{
  "head_dim": 32,
  "init_std_down": 0.00785,
  "beta1": 0.95,
  "decay_shape": "linear",
  "train_tokens": 143100000
}
Each number is 50 + 12 x the weight over its row's rms, rounded and kept within 0 to 99. Layers, rows and columns count from 0. The size before them is the row's rms in percent of the matrix's.

# layer 2 attention query, 96x96, rms 0.2, rows 74-90, columns 0-95
098:53 24 50 50 62 59 67 54 55 45 45 59 41 69 60 50 41 54 58 55 42 60 46 41 45 59 53 66 50 51 73 56 45 67 56 57 62 56 47 72 42 67 30 58 33 45 45 34 66 53 50 50 38 47 49 36 55 41 68 89 60 54 55 52 43 42 64 48 59 60 42 69 27 47 51 42 65 43 63 41 44 65 68 55 34 33 45 34 28 49 47 69 67 28 33 48
093:29 37 48 40 49 27 35 52 44 52 41 51 60 62 59 52 42 38 41 49 58 38 44 62 40 47 30 61 45 38 68 44 38 43 48 37 42 51 69 41 62 65 57 52 41 43 56 70 69 72 51 63 61 66 60 20 44 58 52 49 73 35 43 59 54 41 53 72 28 32 56 60 44 44 56 21 63 44 47 36 37 54 39 54 53 61 50 52 46 35 33 80 46 43 47 49
085:37 39 53 60 46 31 51 31 66 51 64 37 56 36 54 54 41 28 55 67 53 54 57 32 56 43 46 45 27 58 40 48 60 64 35 31 39 36 54 34 55 49 37 31 23 63 38 56 52 40 46 58 44 55 47 61 50 62 57 31 30 62 40 39 56 49 73 43 41 78 59 42 58 47 50 52 57 48 26 75 77 43 47 43 38 51 47 56 52 50 33 32 38 60 47 43
084:27 52 51 58 35 38 66 59 29 43 63 60 36 56 34 50 57 45 58 37 65 61 70 46 41 38 33 43 59 49 56 40 58 52 47 45 59 52 56 30 71 30 53 65 48 52 54 34 56 66 49 58 27 67 44 46 41 52 72 62 41 32 70 44 47 61 48 47 29 68 56 26 47 67 39 52 55 51 52 45 47 59 37 51 60 61 67 40 56 52 70 21 61 66 60 59
095:55 71 33 33 34 36 33 50 46 39 40 31 30 34 41 38 58 47 65 60 48 59 59 53 54 34 40 65 43 50 53 36 20 53 41 57 47 51 61 55 61 42 50 53 27 66 48 51 63 38 44 61 26 74 59 46 64 57 37 43 26 45 53 55 40 46 59 36 64 49 79 64 37 43 61 57 31 48 69 46 41 35 64 54 54 38 42 63 37 44 52 56 42 52 57 58
105:80 52 54 54 53 57 58 50 51 63 55 83 54 70 67 69 58 40 49 56 56 54 49 64 67 56 69 33 53 47 47 55 36 44 63 56 60 55 42 62 71 42 51 74 56 49 50 57 57 50 38 75 59 49 71 43 51 74 50 65 49 71 60 55 48 59 49 58 35 62 55 64 55 66 49 51 55 58 50 60 66 54 75 50 63 61 72 69 34 46 42 54 66 67 56 57
092:48 30 37 55 43 35 18 59 40 41 59 62 57 66 63 50 42 60 53 57 65 38 41 38 60 42 36 60 46 36 33 51 48 52 52 48 49 56 48 53 45 35 34 49 36 58 42 29 35 42 43 42 45 54 38 34 72 21 46 48 37 47 40 57 72 64 49 33 36 31 63 57 47 45 66 38 52 48 44 40 33 58 47 61 45 60 30 42 42 55 61 47 68 21 30 39
103:58 59 47 47 65 72 50 55 62 33 53 62 44 51 59 77 50 55 60 38 78 36 46 51 43 41 56 52 48 56 73 49 60 34 55 48 65 69 48 65 57 68 40 50 49 58 63 47 57 37 64 48 49 53 27 58 55 42 26 65 73 67 54 50 39 56 42 84 51 48 53 52 35 61 35 65 52 46 43 28 41 54 71 67 55 40 32 46 42 61 48 67 50 44 51 66
093:58 39 60 33 39 62 36 40 60 41 36 53 58 51 56 51 79 30 57 61 41 68 56 36 32 56 31 43 44 85 57 59 42 36 48 57 59 55 55 49 70 69 73 56 78 34 45 33 45 47 50 35 38 64 47 43 57 64 40 56 37 71 58 55 62 58 61 63 59 76 56 40 44 64 43 52 66 59 46 52 48 37 42 47 55 31 42 58 44 43 53 44 56 47 58 47
092:43 66 51 75 57 67 79 55 50 68 69 45 62 54 41 37 66 63 51 63 35 24 54 51 68 63 53 62 43 45 65 32 46 62 49 50 53 58 66 68 53 52 50 39 55 58 56 47 54 48 36 60 44 45 75 23 43 54 69 53 54 57 60 54 42 46 49 67 55 39 23 45 59 42 61 57 53 52 36 39 29 63 49 55 81 68 51 53 56 49 36 52 38 58 47 41
073:34 49 49 68 49 37 69 57 59 39 50 67 66 54 49 42 59 46 19 44 56 60 72 42 62 55 48 60 59 60 64 23 38 53 48 22 41 73 74 38 57 33 61 39 40 42 55 60 39 47 40 71 73 48 67 45 47 56 48 46 56 46 35 27 59 43 44 41 42 55 44 70 47 34 50 59 53 33 53 44 35 45 29 48 58 56 45 52 54 42 53 51 56 76 50 55
108:54 56 56 62 48 76 56 68 57 62 64 59 53 47 74 66 62 58 58 57 55 61 41 60 62 58 85 42 61 62 62 56 62 53 65 38 59 49 48 54 41 55 66 71 62 48 39 54 57 50 50 47 64 42 52 63 49 40 56 79 53 35 42 46 47 43 61 47 48 41 30 52 45 46 40 62 61 50 56 51 87 39 71 67 61 58 61 49 42 68 42 60 66 37 70 56
085:46 51 53 69 41 64 69 62 67 68 65 61 43 29 45 47 45 52 51 80 64 50 45 60 57 51 60 60 64 35 50 81 45 57 53 52 48 76 49 55 69 48 52 59 48 50 52 43 63 41 47 52 72 46 50 53 62 51 61 51 75 35 55 32 70 54 56 29 42 56 41 56 78 48 47 64 54 48 44 50 72 51 29 66 59 47 49 48 39 55 52 56 73 54 68 67
115:31 55 47 42 33 31 39 32 51 42 43 62 58 48 76 32 66 56 43 52 43 66 49 50 35 40 40 46 50 47 53 24 35 45 40 34 39 49 54 43 61 57 53 49 20 45 37 49 33 50 20 56 53 43 48 51 50 47 50 47 32 42 34 40 47 27 56 41 56 31 45 49 22 34 54 46 63 59 34 39 56 32 33 32 40 62 40 51 37 58 48 48 41 46 43 26
106:43 60 39 68 68 65 62 57 46 69 84 54 67 51 52 50 57 52 46 51 27 41 43 67 42 38 69 54 42 63 47 46 54 41 75 48 60 35 49 38 65 36 55 52 66 56 50 52 44 48 56 59 46 55 60 62 53 57 66 60 72 45 70 83 33 43 47 38 44 48 72 47 25 33 57 54 45 51 39 50 41 58 49 49 49 46 39 53 50 74 49 53 79 47 47 48
099:65 40 50 54 59 64 45 69 59 29 51 11 47 58 45 50 44 49 56 49 71 68 36 53 55 67 62 45 52 61 70 28 43 53 43 57 55 51 35 43 29 67 50 51 58 44 54 52 60 56 49 65 27 56 56 53 31 68 34 61 44 60 57 51 42 60 38 60 64 83 41 50 54 63 45 64 53 55 40 47 30 43 80 66 59 63 62 35 51 56 45 53 52 57 49 45
090:56 42 40 35 31 66 59 42 62 39 43 59 73 72 52 31 34 31 43 43 24 78 35 64 58 37 36 72 60 52 60 53 38 43 46 68 41 65 62 50 61 60 23 52 38 35 57 58 65 48 43 61 64 56 37 48 43 53 56 14 57 47 56 48 60 59 58 50 43 53 38 52 56 47 41 57 67 37 58 48 44 56 54 47 44 54 60 37 63 41 35 37 42 47 58 52
# layer 2 attention key, 96x96, rms 0.208, rows 74-90, columns 0-95
084:41 45 41 47 52 44 30 60 39 32 51 47 72 52 47 54 49 65 37 37 39 50 35 65 49 35 62 55 31 25 40 39 38 51 57 50 56 48 51 35 33 42 56 46 41 68 49 46 77 36 54 45 68 49 65 68 56 55 62 38 57 65 59 30 57 35 46 51 41 74 57 36 32 59 68 38 41 45 51 40 43 65 80 46 58 38 43 48 53 68 70 55 60 68 56 37
101:61 44 44 46 49 57 54 43 32 64 26 54 52 37 29 27 42 55 37 42 29 48 52 36 34 36 58 60 64 48 52 72 51 45 44 51 52 48 60 61 39 48 48 49 57 33 51 57 45 45 49 71 66 31 62 54 60 73 67 53 56 83 46 51 39 47 57 52 48 54 32 51 34 42 54 79 73 51 47 70 59 54 60 39 38 63 74 50 60 56 67 40 44 41 33 45
078:39 63 50 73 46 53 64 61 37 74 65 30 39 29 39 46 27 53 53 47 57 46 44 64 57 43 52 38 56 51 44 68 34 40 46 71 49 55 48 54 49 45 68 50 34 75 39 58 58 35 47 50 50 59 53 38 57 39 59 32 58 47 67 58 53 53 40 34 27 37 47 73 44 56 70 57 37 52 64 39 47 58 48 66 38 55 45 45 61 81 64 71 64 39 43 50
087:49 55 58 77 67 76 62 55 66 69 57 63 57 32 66 59 23 66 41 69 45 54 43 55 50 61 62 56 37 73 51 56 32 54 57 67 59 38 63 53 51 50 52 48 59 37 61 45 63 52 58 54 63 50 53 50 36 41 51 61 72 57 42 56 44 53 88 37 42 50 50 62 44 49 39 45 40 50 39 44 63 49 50 51 44 46 65 46 35 60 35 61 71 36 76 59
091:35 37 45 29 45 44 43 48 42 36 51 43 51 44 68 72 62 40 55 48 52 46 27 58 68 37 70 42 40 49 12 47 47 45 50 40 49 47 43 36 43 76 50 54 56 46 48 39 43 56 51 47 51 64 34 51 50 24 60 62 37 21 32 43 39 74 55 55 48 45 46 22 50 61 40 59 41 50 46 37 61 26 48 75 56 42 37 41 44 37 41 55 49 46 60 49
080:52 30 36 77 40 41 48 41 64 43 69 44 48 45 41 34 37 68 70 43 35 47 40 45 47 41 60 54 44 58 53 60 55 63 71 41 56 44 44 53 30 40 53 51 43 56 52 32 57 38 57 41 23 63 17 37 44 36 61 39 48 46 44 63 41 85 54 56 29 48 66 53 51 37 73 52 45 50 47 47 52 46 40 49 51 78 41 45 50 38 56 52 46 36 66 49
095:61 54 61 34 54 62 50 68 46 60 36 39 64 35 23 50 43 57 43 33 58 47 43 35 43 32 36 47 57 55 49 60 53 39 46 57 51 58 24 50 48 80 33 27 47 53 50 51 27 52 63 60 57 48 47 56 60 46 74 61 61 33 41 48 40 54 42 46 27 56 53 41 58 79 40 48 54 47 49 62 56 63 78 80 61 50 33 42 54 54 43 55 33 46 50 49
098:66 70 52 45 54 48 43 52 71 69 63 44 66 49 54 61 39 51 43 62 34 60 46 74 75 52 71 55 24 68 32 46 44 70 43 42 60 50 45 54 39 52 44 49 40 61 49 60 66 59 35 71 56 38 34 57 58 56 66 56 60 60 31 32 44 44 48 57 40 51 51 59 53 60 61 55 62 45 38 57 80 50 73 70 57 55 64 56 65 47 60 39 52 68 58 54
084:69 67 53 50 62 53 49 58 54 50 61 43 39 56 38 39 40 47 37 26 49 50 47 54 40 39 47 60 37 40 67 45 51 62 30 28 35 38 46 64 42 67 60 47 22 41 50 23 57 46 37 39 40 31 46 53 22 55 45 59 51 32 28 36 56 43 43 36 40 66 56 32 38 42 46 50 58 27 40 49 49 41 39 45 28 70 33 45 54 44 62 48 36 50 55 63
089:58 54 63 64 62 63 46 28 45 63 40 32 41 42 48 44 55 56 55 57 45 42 41 49 51 70 60 41 52 61 42 65 67 41 50 52 42 62 32 61 46 55 59 62 51 17 41 44 33 61 65 44 55 72 21 51 56 57 47 60 44 51 62 40 66 56 49 60 66 63 52 41 55 35 60 52 44 72 63 58 70 65 80 33 36 42 37 56 50 69 57 58 74 54 59 50
081:35 53 29 44 55 58 31 63 64 48 49 53 48 60 53 51 42 52 54 41 30 58 31 50 67 48 54 32 53 57 42 53 71 36 62 63 51 35 50 44 53 64 44 48 54 24 55 45 50 52 48 63 44 68 61 64 43 33 53 65 45 58 67 48 52 33 45 44 70 68 59 51 63 48 43 46 61 75 43 33 64 35 59 31 56 59 55 61 36 51 27 49 64 48 80 80
099:69 57 45 39 56 56 69 61 59 62 73 27 49 56 46 69 38 50 55 69 33 41 41 65 60 25 44 56 41 57 50 26 55 63 65 47 55 38 55 35 71 59 45 56 59 39 43 44 58 44 51 48 39 72 53 61 44 29 57 54 42 52 61 57 48 63 41 67 33 37 50 38 76 50 49 44 70 59 49 35 56 55 70 61 44 73 44 33 57 43 62 54 52 75 51 49
137:46 55 57 50 36 33 47 26 38 36 43 40 34 61 52 39 59 49 36 40 53 54 73 50 47 52 49 55 60 39 69 72 43 52 38 47 50 60 50 57 63 45 41 48 57 46 30 55 34 43 54 52 60 28 41 43 38 54 28 39 41 56 33 68 50 47 55 58 37 39 04 59 39 69 51 42 49 55 53 47 55 49 45 35 35 52 46 47 69 34 61 45 50 43 33 17
086:32 39 20 36 58 48 43 63 60 46 47 50 45 54 36 50 38 35 56 70 22 50 36 38 40 48 43 46 42 61 43 40 50 50 62 24 64 39 53 42 58 73 36 55 63 29 55 46 75 63 59 59 44 68 41 41 74 43 38 26 64 49 47 54 59 42 56 47 57 63 62 59 45 46 42 38 60 60 41 47 27 43 56 59 38 68 57 46 48 65 72 49 49 45 33 44
091:43 43 43 54 51 59 43 60 21 36 37 46 23 41 45 29 56 41 44 62 60 49 46 44 43 41 22 64 39 47 78 66 48 39 53 42 62 53 44 68 50 68 20 44 49 62 66 69 49 38 49 42 66 35 37 48 56 58 29 53 65 66 45 36 58 47 38 72 46 54 41 55 60 57 43 71 60 51 52 58 30 35 40 48 41 69 49 58 44 39 51 49 39 55 41 43
122:40 53 51 32 55 34 48 38 46 36 45 42 52 51 51 42 52 37 47 38 49 33 71 52 32 50 47 37 46 43 30 53 41 70 48 31 50 44 61 47 45 10 35 53 39 31 24 72 44 47 52 38 72 37 47 57 49 52 38 32 39 58 35 60 76 53 38 64 50 59 46 45 35 38 47 58 39 42 47 42 45 51 47 28 43 37 59 52 48 42 50 54 35 32 38 23
091:67 49 54 58 52 47 56 59 41 54 70 33 38 42 36 55 58 54 42 47 43 55 59 74 55 46 69 40 30 52 50 64 59 42 66 65 33 48 49 41 44 53 62 67 78 62 41 53 40 48 33 60 53 70 23 70 35 56 36 51 47 46 47 38 33 49 57 46 69 52 41 44 53 62 72 40 49 50 67 56 43 57 39 46 58 61 75 67 50 43 21 40 46 46 76 51